Weights of a small GPT-style language model, trained from scratch on English Wikipedia.
Size: 8 layers, width 576, 6 heads of 96, MLP 1536 SwiGLU, vocabulary 16384, 96.2M parameters.
Architecture: LayerNorm before each block, rotary positions, no biases in attention or MLP, normalized queries and keys, value embeddings, hashed n-gram embeddings.
Each number is 128 + 24 x the weight over its row's rms, rounded and kept within 0 to 255. Layers, rows and columns count from 0. Numbers have three digits each. The size before them is the row's rms in percent of the matrix's.

# layer 2 MLP up, 1536x576, rms 0.159, rows 314-332, columns 192-239
100:129099125144154120119135140159184141122105153126132112078135133111131105126123120207121117159125168136143126108144147142139120139112158127119177
097:149076083146135122139136094145061093127100120099126153092111137137089105096082144123152180135193105113131137139122127141129125127112150129143129
096:119154110143105091092117119108166116111139110105104138143101115125163145086115107104153129170141158089108114123119114116152133106110100145149149
104:080122134149141163139101090112150121098154117137100123104095106168072128139139098108110109122153134133106100162143152109117109123101177148099124
101:115125135133143149140145110080137093149109122098106130146105134128095104130138127119139152171082154145143141076109176142149162099127161150108168
100:146154108139151100167123156125133102080127130100117179144134097120092152101085203115156112195110147118067150125084127142099108080149162124152135
103:072130123127159175150115160148130148097107127097154117108140120099109157135167144139127154112155162112129097178126149147128136130114129122137107
095:156151130087163144137153165169120139139137096107111090147115131131124150183122108116124115132160138117080127130142153149095148152187141139093121
100:104088105138135100142150106174121120136142157115149126122112156091162141139135117155130144102155138139112090120117144136118075113107150130140136
098:119118151104132151095122138112135137116069156158156100151165133112120148165084151120126146087082136150154158105132129164144107133115142136091133
096:171129148152145082110108180147105106135137103135168083142130136143150130113119131127119172146122134102137119125129171111117077159158148128106113
098:125114116114164104120120132162129144093156165152083189165076165125138158142146132143144071139146095135132097169138116145094153155122126106115115
098:158100097160127121099125156123171118149115111142088129137118155115148139104081120109107172132145125134120104138113100147122071121137208137129163
094:133158150154153155107125111128111114147162165148131084107115135136147115117150111130166078085152112114135131150123116119147121114074131130112163
105:076132148156071116122128083122129145090156103115160143139124127152096169101148142110174132124141096136131156134124096158140126094152140101133111
098:156123145159166129157110144119146094126115127076093073137147159135124108114132124149111143097134160118129148090138137088137160141131109124062146
094:144131129151170165118111147124161120118161132150131139098140125150130158151155112121162141129204159094129139147171128113134125127093124156111125
106:128162164168134147156082135156144123162123129127140120113139147118120124147156101097139135098154112096100099142161192131158106128141148100156148
111:138167103130129167134145206138133102108178146162129133144120120132132168140121087135144138128059128138103136130137165097101136128111097168088109
# layer 2 MLP down (transposed), 1536x576, rms 0.0931, rows 314-332, columns 192-239
103:114130106128133095113120108133159146117175142142133134080116136119170170126174087101121143098110126138100094116096127108156145112146127093111102
102:133156133130144114194110119124138139128140158135125140152122139098178118152158157128089136150105093111094120166142153134129127130146120151112145
096:133162117130133136158099100127137086122133140133179136140107134123136086129076155141146163076105114198180107142172100135166130113105191100130099
102:096180144118151117125144120128118148150116155134082084120104130155131134190093076168092166130146170146109076129119111162159118167145168107094157
103:135135132148169116133152143143133131137145127134118092125091126082143155128080161152124120092168144114140102083132127125091180127123170148130094
100:138094171137109131143164107152101151170077129130090139064097125154106109170151146124119134166154148147077134129124109101129170109152131131149164
102:171163105144108104122126093154113135147085134147067132122101155131096147193136144139139129106128125112123158143150130128122162134181158178128107
098:114151144068103078151153143161102138129094108111138145083136159141114145089096113154066120165163099124110158129145134153107079114168148128141115
099:159115128129160119137145133148145187133120118138113168162154127163163139137106136137162122070138124103078123139155103129090137121144136115132157
099:165155158140155148133113147098083130150141117128093141130145116119139207106112131159129162118136093136121148092084129095118090112135198114157142
094:179109146156118149116120102122106135132127087139143133113129133132119153116110154159159152122100075116140125114145127139105137156127114122139096
098:118127089028139109156120160129151155172131144171092128155142115155081133128126121101127121166161116122121112152143114148107190133089081141162129
102:110179126095109106151129134148187125102114127136116143105191136145126126144123129140100156125129123082136116143114118144124135162093100164126084
096:137124134145152146176177122100147138131130100158131089107167159132169149080173128123109128102164120133160136112143094145119117104144099096104117
106:163159133105174130192107139117113116106138169140124118099130132117130097124095122135117119163119135125138093106169155123135144151106125152120137
103:109126139122151131132147173117089125122118149104128117112097141147098137162122126080103119130112108137140155140174099139125128124138121162126147
097:106190165113120137109069145119105141152151157119093136173141145108133119124122109102099114078080096093143174147083148105151115132152122167128121
100:099116185177049144112123128118149127121123106146165095154112082136103124118132167147102172099146126109135133157095157131152139172180147110150147
101:103100114093091080095116094130151134119075146112087143138120135093186134131131115120124142162140131157136134091110153132127110139102159115107106
# layer 2 MLP gate, 1536x576, rms 0.15, rows 315-333, columns 192-239
103:108153158136143102122143092176105092116105085138120078164133110151133140151122148120118148125109122172112100108102184142130110082125111147123133
098:171108118134092129116079114148150108135147146158145130109146106136119096143135121107140144136122136113134146154125124126166146147136114112111118
101:183183104128126112092120164099137134142111154101100097131106151128117149141076095128132150145101117117139141106105107151123154158174092084127116
097:166140156155114131164097149095120187105116114167109133097147097077120106165163175150094140094144086116131132111159130165110108085085126118112098
102:114110180135147116157113079133111177088131104083125175123171123121079125149105134128107112113159126137115140144138139120156170173143144089141105
100:165129127183168127131133137118114105142135155117098166109178113058124120124164137105095102125148118136142144133108104146142133148122113122141116
099:119155108114130112063183100054078140146103132106072086140117126107136097123154113080114131151115122149136104107112163186108106103135129150110109
099:084147143144139185108147121111122162093125167143130112134107146188091137163129130117119156129146132104152099124109105115132149108107084157106100
099:110110136095124104149104131117144169143136164122166118120156173107084128125153102150142083115114181135103120167116185122117133121080150156084110
096:106081149142141132140125131159120142131131113141135108106132134123141119136154138171104139172115119147099145116138115146129095123123138102134152
096:134139140128149076095165179127111120147125111121138085167158115131156138138131113114140088161136149128078136119122124135120094165132137103097134
107:129155103143160139100104060134155146177112148144144097121108157126131118158103164112159121150054115153155139127124145155124136091118135143130128
096:145103109125097134131117138119117124137119203104130134147128137157102113133152097141151122121150117140122136139152127166127108155138146133114144
117:162165146119161107165092105111107159118140168105141115092139119150126150125103143150154089178112116125137090115139130135140133113108117127089122
097:127118108147142122137115120098125141139102102111152082109156162091126084108072098176151135086133095121136141137130129101132135133109104100151135
097:106137121145140149126090149105136120154134081161114137081081142138159108104093082114131131114146182124155121128101157116108113142103140072176166
112:111103133136130108146129134178153117139122127149106054122125148119152127148171123132123128093139145114122126120135138140129091132156145138154131
097:125091133164112117127145127145127133150160134136140091124149179149128113083145131144135134140123153139129116144115085094133107154117104076122183
104:099154159092118121116145152117125146123170145142085129079142122104115133136127126098087098150159161130147139132172086097122143152147155098120127